Weights of a small GPT-style language model, trained from scratch on English Wikipedia: attention and MLP in parallel, 225M tokens.
Each number is 128 + 32 x the weight over the matrix's rms, rounded and kept within 0 to 255. Layers, rows and columns count from 0. Numbers have three digits each.

# layer 8 MLP down (transposed), 1024x256, rms 0.164, rows 932-1023, columns 0-63
118160179142110087173158140136125101146102160139105146134124153129118069063196118137121077164150130072114187158177159159107177148140130112114137152149075108165086069139140171105078076149143157
183115181097126139177122107110108167116151057100149079144118134215153090135126102155126074135116145129098125210206173087185131129116130145112121136115110168018122147144146088066123146125099129
135146149124126134150195143145059116134209109144145153085107150109099156153118103154154171165051075108091105118120119148126104114142123107116123148192108089178117149126195127082140077168162104
145155106131186140118132111127105105029142105053064119129073176139134111137117162138103088140152172154144120101094168107113070094155157143119085148107090144117123139195099159111155137143203110
133192127123140116075142160112133170114097131101165134143134094136145128145121064129140134122094042135090114128112142103062192113118099116094132111120188110134145074114111136109062101112120166
199125092135125197135051133076135180196089175183112068112151166132141111160101112095119148159149154167098087151130130111167074120163172098148131118193110092126070129133130168134148155151167130
092162129092193156154157127082103046091098137095086116138141116119082103185188111132079146133114134153123135119075095165125169121133164115118079162118191129118156150113180114068208169103137096
124151151182078132099170126186129132163133169163183087132070050112127071106114079088107148105106129136159110163103149132163120109131124124159160105148105142143208098148125162155089135164164127
121139094137104107068181150145050130157121172161119119143140159142121134161165135180125152137141137089093128132124184179090119121111153127101174095123103142079110138116101150122092143146138111
109123147115111154161091124169108146148092152088147115107167123136131091068055161116090154142080086162061105120090085120154132168141163131091127066090101164171138105162155108142089084135108074
168112139176115126102178164069137126126150208161187103086124133113145112112111123160145071147145156182146077181166168109115188144122149138094101069068124212131170061140156174075136130115141113
149151145115080134151094143144061178169066115146152111119144137119182113160094132155186162147139113170186056180099127110107111206075190143086171174124120130092101088091113197177091165123133110
118128133100136080123123177107136155136169129118114062123121155082110135143169149133106096166091112145105160093161141155130123130124116136107154143101090167115136168082167120170107074103131119
127136212143130110148107147138097096160129171089159085090111090084124127119153100115101127109101115173112080176156101121146098188139136139074151102153099097120108165110080158111121121097127106
170126128177121115077157112177148135102119112114207117162084112200090136128130085169090119120131134131155089126112068206165100116090175147119128080155114120158078116128078176115140065150127121
107093144155107175097085135146099146151136235102141059075157088109141053108151148126059117138129164160136093113123113144092102033143191133104176147089114060084147134124143194124107152146174099
151161116104114161055152108117136196109138099170115105105103101144130145147093117157160154159057107146095102068127098142144086144122123074100121135107149161140150160116189143118119111116134173
112125074168138157127107085122131074106086095164075126140189125110144100120089093171140107115135113128139114104161111108107094113120181156174115170083090083121127127135128141196114130033117174
144173140145169162097153146115110148161178143094122130146107120168103126053093090151069156125120155169128154086129089079202185135124171108134110108183092121126149154190137083144086110060089135
118137094094145137111089112106083121249154096136117104159149115136115115147089115096113114106149121175126155124183128149113149145145131139145097103113174176130135107111093098144116153144119158
095169127144154151081094158119087108109122109086158118140133184121111074120087128098086091171077121090079166220140163129122076111168128097140160136142147101122158134142118180135063119129186091
090112177111139073174107095119131121163130136133092162157084163138146144156162100168146107101084141072154178166152135213108131108173081215128226156132100112137096177149125122147168130091094087
103082160136046185077149150160076164131130200170069128057129061098128120133130094167103127161124135108169139107093129202159126136110137131198142117172103117171104146147127196120116172131135167
102117130111110168115101145164152127078133166110145157150163124135148128150143139079143145133124124088088098113151124173136179126096171105107193120129187170134095144157140068140124129103110033
148088177089157120084126145102102130218126078120140093139138126134143163145090115165176169118133154103160124142107141091136159142142164162099125139071156121085181144086185129107163122139139132
102128181076144165141110101124088125145132103143135146118117130165144117083119165141137097179186181130127122113094121080166128130147170129108113138113170112164115109143107198125151120102156149
099174099137230167117178166114155132107155131142097094170082159113150106142118135114119131132079138117115114143111097145078101130176165099105127145102121068227133119188141127157086106089067122
188136078206127145124119167097122118061137101080114092098096090079142083098109151091160099213161148169128135137179109096153146069144154170130058083131134173118091111141071122095127149136172127
118142066127121121137175131100114124101112151202148161111094079114133208149074115122105143110202137142127129065127124120082147144106130073077109130169138121137105216065185173145158150086164127
129136123062145127167155076143107158123146145126128121125175129116135099118144189101097112147051159101160116141219089126173133168126085180174121165187149177133146094068141161088112152149138130
130158130079070103149123148105125118136167163134128114099142101136150131114111165106144090122154102127177152142099134140156156123117060136120140140108120109130147098112152124089155104155074196
098095092068200100110184125143103145127111180110148206146143079028083114156134104159144174140119195123124115166193119088146051121144095080145180195073146137111173131162121079140141102158100189
124134164100105151086138132093095139197123132107095143112143140203172106148170090107158150140123102159122096154103107099174094105087172098092151076097135139160093177114120080152173082136124163
143113116168103124162166156125078135100155081156126109169131080118125143128224119060114115112121113139108140095110174084117093118124135166184134085142097164132126120141145120112083094114136143
106130115095127058144121122067089140126123115133158088111107136098167119151102112146125158103075147103203088138095100127116133083127070104103150163097161131099110133102160120122052113164129147
129173166112121130122070119204152143142084145210140066137134204171148124079107151067123080152131092127082102060109072154123140106110152134139134145120124108054100128143116113162129089111126145
171079126103097089095133154129100115146107101134176141127118141125093154144131162126101107091063104150154128125116121130157136097164099114110130088159130151128134142169170138143080147101136152
213175178135136159170083142125140081118136121154175087045118062147122153098089153095083092183133144136105129148104153127126118103126142132137128146083082050067130116116138133139088072091096023
123144184134112100079173102111090103152103145121173078079112113124097159124123163153123150142090141210134103123056098169056136117093105082156089168109168184165110144184091110096085100196102132
156168134124170125171149147091083176107150134098149158105138148125110159153151091142115143097117086138078097081111082146125076142160136096106062126114157109131096141127076133089136111091141108
145177072114151104132169128114159069122082157130183165079172112111147220127163170115102110237112135095074093136151171055158093162149110054188103129101173201132090139115104074107200126144121086
147160167153157106144174139140106083129092149137170125160077124123152188117116130089117097117145131158106140112120112139113149149138192093112127100160084110118119118121024109131108124169121115
104105113142075097146162128136090113084185052180171169123120125142131121200141130108113146111132157148102112128119149137121127111076083122159255084088161173190129155154136187153176141127096144
096111142090078165100157085162158148115160183117145092117114139146077135129091086126121141132104107134166120187082134057134124107108120132089071119088130097113142121147100161109124112133122099
133113099122155154117122077159146088175156200142120125087145113123144134101100155147089177132119140132131150112140140095114137173073115105078122156098101092088096109060067054108082128162119193
108177116124123132131124020135135126108134144100148130106157134102124113096141104107091078196128113092110130138070128110138118086171147056071099143144135130134114151130145180187183102122151099
117128136102121160097103139178085150198110088120121083144109121121100172139091091126130161145148163083141145162128122144124120092143127161198104135146110148157148097168094140081085117176112137
066108129124149134113143136160116108141130122157185133084121101178158086088155079149160115116071097139138096065110080117128129144174127115165110100115122159141121138138106158172180155122131136
128071133145045163136133144100158159124103168099126171133114150103138086107089106121099052094104150052133102073116114069079142107146116199158102119087107106180120094161113148117141154164101134
173091159119095135101134147110105117108135165148138135043082127161105147103122174110176131154111105093186148134147141101097139086147130149101127152166102148127153108110126190066120119127122113
088128147122101121161098161146095139085102125135122124124123129089120150136126107120088122119135098145074164144123133137161078084154145110056144203151113143163114115136109143150095130175188142
104081063100121116158146129089154100178110127153125144094114122101166180157111139182148165071205126141185138151108158122062152132127147197128153109101129137171159178076129097119212123099160141
126165151130117138153150132159102102135162151155150079091050127082120146188118110091128091141099153116183153149124115084089113034117098156143172090130143100108197172100126133143210098095180132
154141136108138121085133128131119142140154105131169055168190088071088162141153108156109156145158095139076152142107113098126080155167116098124113135122094151121164148159107149158124137126099108
066176052110154090129046079119176150184155138078195130164154126105145088109109109141153108139128106105164191112135128167095123074126071071172152126171175124110086109138186100131176152101124133
143150135118118127151106102130139132120144155105139181223131104133111163091112119134124160125079118117124117104092131183097148023101099126181123094190150094136134124111155078081083019085162220
077203109165108100121167151135113076178055164152106160147084134136085126084179105144117119120083095121165202101185129088073127111149118102130169116135153055128128127057151118142097099107181132
095145130162188173122098191071032156138105117151089105093092145107112147137078034077089144127123135131131140152125112191151180128114107158174180099156176128166094107160124136059152119141127145
094096131135112107156142150145129132158102136155129098125131126109125102109096142147131142110121146130170108168162104168148123186103123187112168167132105103176171145136154116176129104097155112
131163128154114175162100138150126109124118125104079110133149200133114083125133096129119106086166119127127185116124095128093113100109109099167042130133096149087102109091098124056070150102232127
131131134126098134134092109117133130208186147104121149171132157102134120078104124162107129108114126117145163171088198135150097138096092134088124162167073126130147157113079143151118063141129156
096094127101122120093139132148109186161061126111163093099116091129099140142134111147103135146146118154110095154112204114106095137137174154111106125122142171123125120162130148134091118141165170
118179101134119212128105168080170166157103096193105091136100134124142121153133093195151181139112116119090145115159088160134150139138054152117154086130082143096141148123190182137081165096146121
137105129167159174127130163141154079136106136170118080119135059112130129083123065136075106077158073089130108142108162144140131122139118095109053136116148135097140142084106116139116105129172136
102133180128105100133140120079093134158141151139140101112109100147123105138135126172158105121033143113090152145112094034098124094130097131127142142167163145127156121153120121104143123081099131
079109127136145163087138094110142134087152104139155117130153087118166086142147093151086099047113168164143056111181118133174073149116045103142153088062057146159085166161098100104120151122153091
133116146162107137140163078061127195119113098112106077145072176086067124135075125111077175176107162122129100150103128164136089126108152169155137119140167131112160135103180130124077097087144106
093176136159116074139180050121073133131121088162126176120191052096138097102137126175136072160142122151138136140086157158127065104122189120089097133067137117123200124177156199123171165129070106
097128099131104164118153106133070106105149129140116076145160163114135129157085133144113191146105115073144141090158109114139091126089104113107242136131122129105118149131172130137171150140115122
092091164102148121129094142148104133217122099120174105122130097081098135185100180122162103141098127155123062189133090143079117120107117130101141124112179149182191113127122129187156066120121153
148057186121119160102084163132156110136164189199102176131101141170152111098137134119089121109062189137163154105121091132091145151171162163120185154143122131147157114103085103178123185119109079
140115124076144108172140073112148114143132118138198110109178105153112147027182180162118083123166091105059104093180146138134151120157139123083082187130154119102158123081120101076182115073083150
114096122151064172102111216140067119100117079091076117175155131141092035099169092166091112147110111133111161120108138166092146119102096189161115087119143084098139129142104113044140159114096109
143094165147159158132128003145110100083153154151165146152163137056089065134128117226136157111107123137150136104116107113067146098159147134129093143134082116144151108113125124104084140120093159
120071105085120062157134091049116096134106117133152155084107139189105100159178161125103136136102134094091152092139205080096113122140061140154154132170173126128119106111135093097149106183113149
105101143115167046128114106118159167115175167094165135094096142095156099113089134128179169170147105190158167135133126171065117116132179176147109123112075131144136152149126128133144131138102134
096118130124089082137152075131099138151129096142100076130170129090167134110111136132150152116105103117110159195114177132099162101164094096104133103121127104159136137154135108127161088103145090
131160109107110151141121094146164126111147135153114136099110141084152107116175191115145077120150099138136153120099154112135140121084090106162133085121125147126135166128164052126126112127096107
089163190162158149181152175127180182078152107122116130150144142174152186131128110110074172182079157127111122125182130096143072144038117137148132105115100131072167153158077094096094161110154121
129168133096118188113129164148146139102094094082143065164095077120146115091133140059119132094146153117121120116175173115086135121174098160181118150189100166106163116149104171132101166135166163
133083069097113137137159121150158077098131111111107124223121173149103098054128138102130122124086132080089100130054127148150135151083112130154055179106104128088156085104129099149096124141171141
117094126113111063111119188140123100067042121131124120134111132123098111114074142147135125118097166125024238146113146169092100119134150071162113139079099156150107144176122169098103120176130191
180114139088121133092148094166156144159165140155111122140173082163107173114135135131116159097192138158106191153112114163057144115169187148209163130133094085145101114129154121113072115137142104
139060199163143167076128091135103168131173159127135146158133149162104150178137130155140150160141102108102129104152196198102137139191084087137126151165169101191114177159140116093061184105128098
141156159090108134138156121131129148094132099138114111157179096140088168149116172135127186150101159131125167134104154128117118148154077107082105121126120141120127104150166096074138129144094157
145097140150153097162148112132104161102130079131169167108120166089075115092127154083171142129129097137142184090129120166071045144138151125121148175115123147070123148072116073122096090200159109
155118086135153109158109107128133152161135147123139129094136127039117133079113101077119133128145148144123178143166117130118171137158121121137184140128137121133123106094121115113121102150071137
148141166151158113153144093129144059135129189106149161076154145104135133177131130066142235105158126172146080139077105152111080186131149160121117079129197160129116207089154192139174039171113176
125119160106089139168131128076062141100113129160166191096092107139099127119101113177149120139173141137161172096106147115133127162159103207111121048152174066117132133102119208133134141122122172
099170109166099166156102151138129136142129130083123157066155181153108110151065122125155142075062134121131118166193022133124123081137107113128120085136170092165151133104108066108122127107098127
120117093137190128154116145145155119113118069142107106123152153124062139117117131094182141095143080140143111120113075131158137121132137104169151181124141145125083094085084135141074090136102095
138190141112147129133090153135072100210144116083070140126146111103107154120120114176147126153140111123155071136137152113122132137154110145074156098132082114090142132175078069052120140140111115
# layer 8 MLP up, 1024x256, rms 0.165, rows 933-1023, columns 0-63
125186195154126123124143153161105111162123093095147170183109105121111120104089145102137174095166123143116100089098191107137095211102177118125102097153132131113141137102134048118138149129087076
090110070124117117083191201117148146073193157066147077151130087161143137073173136160185204137140091096162142145138130132157132091067132111177103131123163121108149192086129148122061112130149143
092122159130142100125100115160115173129127139145158110118123157152145139131081116067118168085080106172074132074157097120109135051182159129116149149113106150108087124065099043179106157113135132
143173153103128141169156168130127154096125142126160123108129148209160108110146155119136144097214078127151140103097097140118202175108102075114165156143121156096087166089095088126153138122101082
145126113089128178155131163129135150134215132080134129208133212116107131124122164083130143140088113190106151088152128144095099162090196122176106112112149090134120135141078096154191156155142142
111099191128106144120146155160106152134141167141125119137122141135138143118178111120072134137111062144159135132202134105106154126084131075103164085128155091142136167097159122143084141173179166
169118100156098159161122130133143138090120185129128150171083111157096100169135129073209123098126123065130156055138096110144173098139131186196089119178142118142112083113048134154112186201191202
123127176109132071092114154139123138148171131135133123118155124147094184129152162165165104165138125146119158097158100167217121076135134157141137151150126111146108126112093115079110172111099132
129090161158127125123134136123180170129078081094124120157168102129102157152113123115057131142127118108101145169159117133144117112119090086102131123113133094125135108139126106104152150140147134
092116091135184117115114121144111081074082135154124155180154109111157092112130088070173185147145095124061149164129134124041123125140059137060177098146137158125151128158113088152079137116166146
122098105075180113118130083139124166106099147067118118137120156089127129088162130149086097160085115119096159100123205106133103164133141115145195151135143184038147177140148178105104158083090063
118103088090101116168125137167143077095106131081085124087168140095106092106104133132074109163132129108137121115138172151144090115097129095126091101142159153166145102112093064093160109160123138
086164142148110113159117138110146139108134088170125137147133122155160162125095133138149090117096135113075126147178172170121129115170108128111166086166103091132116144101114136138123169114164132
117126183173128071109175090113197134121102172047158159137073188111065146105193136073145203085110157133146097119067116140091099061123194128135071124104112141060064117104083081052121112089114063
179152085090166071094133096132117160095102127165172118131091117125113089144097140168163135167129109124130143142167141106108111099177170104092139139118138123135113077102122100117078092110139062
162190125087135105115152137131155118132155158090165113138140143165061133126130178166130085155067149134075119099192146147094131094193204164118135125099123138129131125129117122089141098149180090
114204126129128138127162090138151082152107162115046107125123177145124134160122128149164134149079113142156045099177098144089092146078133113131132144105148111129176134086121087159117156094179143
113102116129114153197126150085119133135210115101163148080133118103158105111112141130162099171107106129149106167136126129114123130172181128121150118143127090095094165112153140142191155080113131
172105105115143081133099149133133192156140151134131127145116135111155153147171167114104107110159137143152146180146126127166132112074121130136092093070127117136079174122179127143143146102079142
146171120139154092196117116128192131136099128056077198092184132120177053182095129114178166040086107137160085157136166157159145149076118124119176177161098086140118121131132098128165126062163109
145155158172186113129144145126126085126160149132159114120120116125076130078168122134175112075072115106152171168121122116100173125137196129095141152143164119081096141110107127119105107119081126
172057098122203107077171157146169102110109089113146116101165125115159159108174080106153153087127173093176165121138063185133114109107127146167176084119132075141089110133135178162148107100147113
106150089111112110103118122169134188131217196124143130098142144110111121170178076156125105126122103123124094140162161191148162142109167143128170118150184141130101148081120094140100088133141094
105108156116123111095106129108112185130166135118152089158114134116142092075174166108122106171116136166191136113173140140146143131148099078162119162123138183139180116093118102123105153098135098
153106163083133132176137142154134113093125108161092120093134093142095111108100112144146124144127109163101128140183077087156123111105151124177136179157113148167155139105140117096113088143101106
169091154127141165124123147179105090117167087171207102159163139129146118109141121144136180126099197090116186147129175132070158163181177154084121175142100078133177084139139118170102055125107150
109064142150047150110135164072112137156132125100158158138092139164133100093107122176170140092134150113145131138151098059087136166124175117139116183183108149171183130169108145119094102149105126
098146120078197147114124137153135190105125155098109069154140122082165166096104093107154149187074095119150145084102133199144132087122117134153136181166138153153111133082146139145097144139157126
159148095158107065121093169162107117103117143086151140162180140128088148063131135152074134117126087154116155115149156125172150132188175139123133133133166190142159111112110117103127158153096129
123102154125118142094122172091167152141151158180181134112123165174137135101122118177217153173150161149175129087163115124141147133149078097154189120169157100143147163155115140120095134116135081
221123196154169150170137145199119124145171127113113118082170116139124123091179142149133082123020137129119084143164168106120135133128185113089136132127088103207161118199134161123131129129093092
121129186167165148175110114100162135174125109143173098126105130187150116142152162172082136132106103190091138110115134115109162149104142144109097167107112176114108171114175091101156147148090126
115122121142101142093119153123111186125113137181101178131160136121128153112143140124163142136209135146125104100110104101111083082135111163139154072175163111061163133097168081168101129121153163
173139128109097196126143106161070111183160203090187145148143105140166103104187133135090057093145133033106101084147098155128161121112121124132092069171097015179060151110084152145077207105108163
133107110172111157159113148137150080153102148121110089128130097161052059134127147135143090146124119122133146100166139108158102135120167147115130136153133117094185168150108166083159146129129132
080102136114128141101096174113120136164160119118096124080126120171098138062163101100182130142116145148162122132147128129132152093158148128138117112145110083093073079130145148152116176169130129
166117039121081174117124133133244115068157153192152169109125133148094119119069112183155085181083178123110094166144115138155138135127159185136096130198128084046164067131170174167128149087112050
109131099109168106164071119126174134124121100157058163147089184125153154124109103081116232129175106163138143132135101176135093124124068052148101110165131093132205112100145155109117122143095172
179169152094167164127178133157129164099135188130115160120134118068121118156106153111115135077164153140130066145151127181135149068069152163111175166122159157169079117143134177165039109097100099
130156122067193083204152130100110094101134040118093121101125173111115119136064219138115174122172104124167086124110164148151107131151105099134195198147173105049158219098110110147138139170141114
151143136117110119104102145152129156137167122062112174125127130115132088133082093132130094121124084145153000086098129169134133151101119115142086111080167147092126102135135105118141161106127141
089123161142169115130131111126162131124156082163083141134135106152134100123115107106124119103132082166131084128110123165140160156106121128241155111184085217124135146179167197144101078104088147
089124108147103102131125135125156123111138126094156083143122132086216134139167156121138185136198144102104137155140108174103142077130148140059119161178183185085065098076115113108134165101094118
118160083097168120126139131097153163145205167139137124122060054137116134112126066157134161138095119142146140158080163179145158091118149116122092160099102106138052165125144129079150113123124092
165117075128115128153111147097189114168190122154109157083122121119176154115107144106119147139106127124111082027144056137090169132112086105139144130109106066135151148123131123101096156169140075
083108111099122100175158155166095147094118097058117103156202164133110110128067115133157154132136091166138128050165114109147087053200180088161159165143079172091144109131109123199118162122117099
068115107137083136182158130144123139121147103073100076104074051091140109158101153127145160123133115147138117120068133076148167137129146056163135078089123107134089115177133156084161184135131147
075183129156067137147155128106135168124135131089133192117126151129201099156165121053089149148138152144096129102160133126073145067151168166127064125167140123125101110042106115096104109109151142
150144151142137129096186165100134156158129086181108140092093115107130139145133145122173147133169104142121134116108089171117072092150172102176142109111192134124140150147122135124145138099106063
147115143132121161121114137148084131081139122100124084086117100126135110098158136106096152177157128126141116116138103154116130112080154160113138130106096086136179091070125152107140174141167134
123133117140172144083099125136167132106154080115127141145095147158124137174128168110176115092123169148122115128169143167123119087109178125161145142174112142159085099091098137121130082122188106
120128072133119134116198157191136099114218089173176094125155166174158123113126161117062176144151137197116118109103108107111134127170145116131244116231120112053170163080173121152203112103120160
170139100157132070032136144155169112146159102114081089102150105174154119136161135115182168131078103123074133069168160111125125109204179080156086150101178135160132114166085039098123128106128143
118134116143143192073109128135210086137105139098149154119134125142102131145137078173105167121075076125137111134125090162157149086163158123219149221148112096129131171110187101130172100132114117
217137168078139139157086162171124139131135170125128079123168051124125182117117121168153092150085095162067077079177136125130145114135120149012135188182152099097054091117207102124125117113120149
154187151111159117153145160191197116106165136118092117166150097112116141131121068104104155155127181177148098139148141128154135125123118082110155101120166142168203184153141131080100133119187139
130130165140161154098111110073140219107154089118155067135106141129159087142077177086130094084102146115107106117181095065177129098138119103029089080095086212108081118153131098087100067108161150
111097145128086173120162089170164117134096122156123127122152135082151114197142130117150032123111150120085065150160105161164103098111140152140160130111080160188121110128071157115096120152133162
070139088181166124102135104140109082049150110070133122153166124178096163126130139077141119099099138112100102114108144098120101080101106122192089162109099093122142199148117064131166150142102159
060130111107158127155119128106156145152143145122121119159154079101205118147138083120151151090092163166125122142100063187092166118118174153121151143115168087161181131139155104122082128108118152
179139095142107110130144105112142113142180155130126163078143110106153123128159122119142096113132124093099083102124117101127173105127145087114138125110102170137142118122089103138156168145137098
126120112113120091117174111101123147111094126137128099082147129056124142115074164144145203109095154068143135141157158136164156145116121099140067139110147111092122097114136157192073158190119098
109128152060123082151073065150101135087162088143167122170078191119154085092161130114144140098135129111110123114167124180157125104096152115084099105146150116183081164113117111142150127110096146
201119133124124078110142179133123129138150173140121131167116107140121068175074109084069141127126126142109123115169099117164160100122067104133160198128146065184121133119114089189147162210139230
174084133113134168146174138133118252087152153102091156127139124102155127145097177134095067029122130119137131135156117135160117110098096150160064106191129074094126177180133126126108123126087121
131142103141175128100115144134134128130121153124083087096110163169159125129120137092093105150161115144102129077160155127152093099128165157081125149132114193151123103137141102134109135207169065
144131075106145138118082160127106148113134156097069109088119119115101098175102136138115123134143145156146136117109073114120086162183099204149141116163149126197138128140119164099132127161085143
115122092128168155157151164111057148128143161140126125152140094059136154106132128114081157148095140089094079098115106086163127110050114069146153195203105144118186101106144073130128151186067132
094091143111102146137113118139156151124134121108102161168137172132090093151192150183124071128134131165160080114094109127168180143086106161079095088173158105085140105133169179117131138099155119
171121067171166091067149137144186122106147159062080135126145140096152133089143148124146108178079216100146077084122111070115142153129116154088169156101123107134198162176101091158151142111127199
183083166173153096110092194107130099141052125079123101129096155111154130096133099136127144171119164107198159107144127156177118086113087067107179080129065120173183178139119150139163127120069094
136087109151140141165136164164110113161159139111115100102180153105103126084170125108130122173173132147174150119107109085162133104112073148155106054131125134113094168170092147073073120055108127
119120089105158088065154123097160132134184150127118149139128098161130090117086161144070122123169108136133144138136173155114088126124089143118110113156090094150168106118115119072095142134126123
181134144123115182124139141145148067208097138125105082085135162165115130176190098158019161162130079144133103127177112070152154165132133160115098103087127110183101087126124162114104202139111146
187161141106136074156155102089102147150202098135214065130092146147088133113136060165127167105099142120106199154120104101089161156121178114103150123139137114136211172121113097092044146089124100
128141128077141118069126175117139184111168120157130173111163135101104083146111137126169155097126123130136127099147070200177115098129125167147139155142157099106075147124135126176156162148153103
098129135153156039104152143116090199120096142119120162149137135139114138131112096107101183138119133147128130136154104103088153117146138118086127160118145099136137112130110189126164161093117148
152149054111165180170133133094108141084127080157116131167109129100120128143105077083153104154127153140126102141143110183116144118105127208094120080180111146144144132173156115153103088210087113
142185096106113084113118182161169250115126065077142149113088108071078167124135073146182129116117162155132087130149193121136145177099143127141138184142129090130124089094132181139169153133086112
184125134177158117138141150108092172125086077121188097099062125094108107085160080089173085082098178130146086134107159158130162159140152109118119166118114171147114093075076103132163110122149044
146063068147174146172168098080154103123057077189057133157070143076152160106108130083103115127074141141116094081171130148081126127139116053184104066143099146109123092103107172107157108149134128
119176159154108206097097115151143131143118146112123171143116083136054086157146140155164142155132110156096110182104119133098174104140146072116139159124128133152121151163120109086090183136070148
131119111064149136118206181218159073159136143136087126145095129099107148151178093183170175099125138103101068090152121155131124151153155107102138121140113197107113150165109113154155104127158139
095120122147147134118126116052160181119060096133114122130142142134182104169153115136138104151074107145141076097138098134163108109096134140179144156119069147143150092185116204154126112153183144
122098091122143111119173125202091131124164107097126120107092147136117192106075140122161143063173100078169066084087177107091100141127142099092163068164122100089098155169133120085101092124143054
160147091093125119165101127105172075100096120162131104140155171136156071090132117081157134140153133081128170096096118169183116157109109179153173112114155103170140075116075169122148129123099178
196134104129137108127092147131113100100074148138088122134146146152122086122174138063100180135160119086130117124103112047182166065150143161189110197161175133124125111090110105124132197178074164
135111119162131128089130162089101194109176188063136146196147184069206171142125058107102147157102138145102076076093053159191050116127121136153142167127161171168130137116128186161160161125138072
120146092100117142104144144138142126127169150173112097067156159110126168110137142116117176141140065123136170095169173169155098122137109112116132076169051059129147124123122151197123113162121092
195129150115104111144138144142167100122122094091134159154138104154137143095195069144123137116166196122113151120148162193108126160105145051151101102173158184150131159114127167176084244122130148
120105137144093136175119117138162120155137138120137132172134105116138102076138145123151129095150152175151117096150144150108163177056172126119138121111150139118136107118117168146136079080085196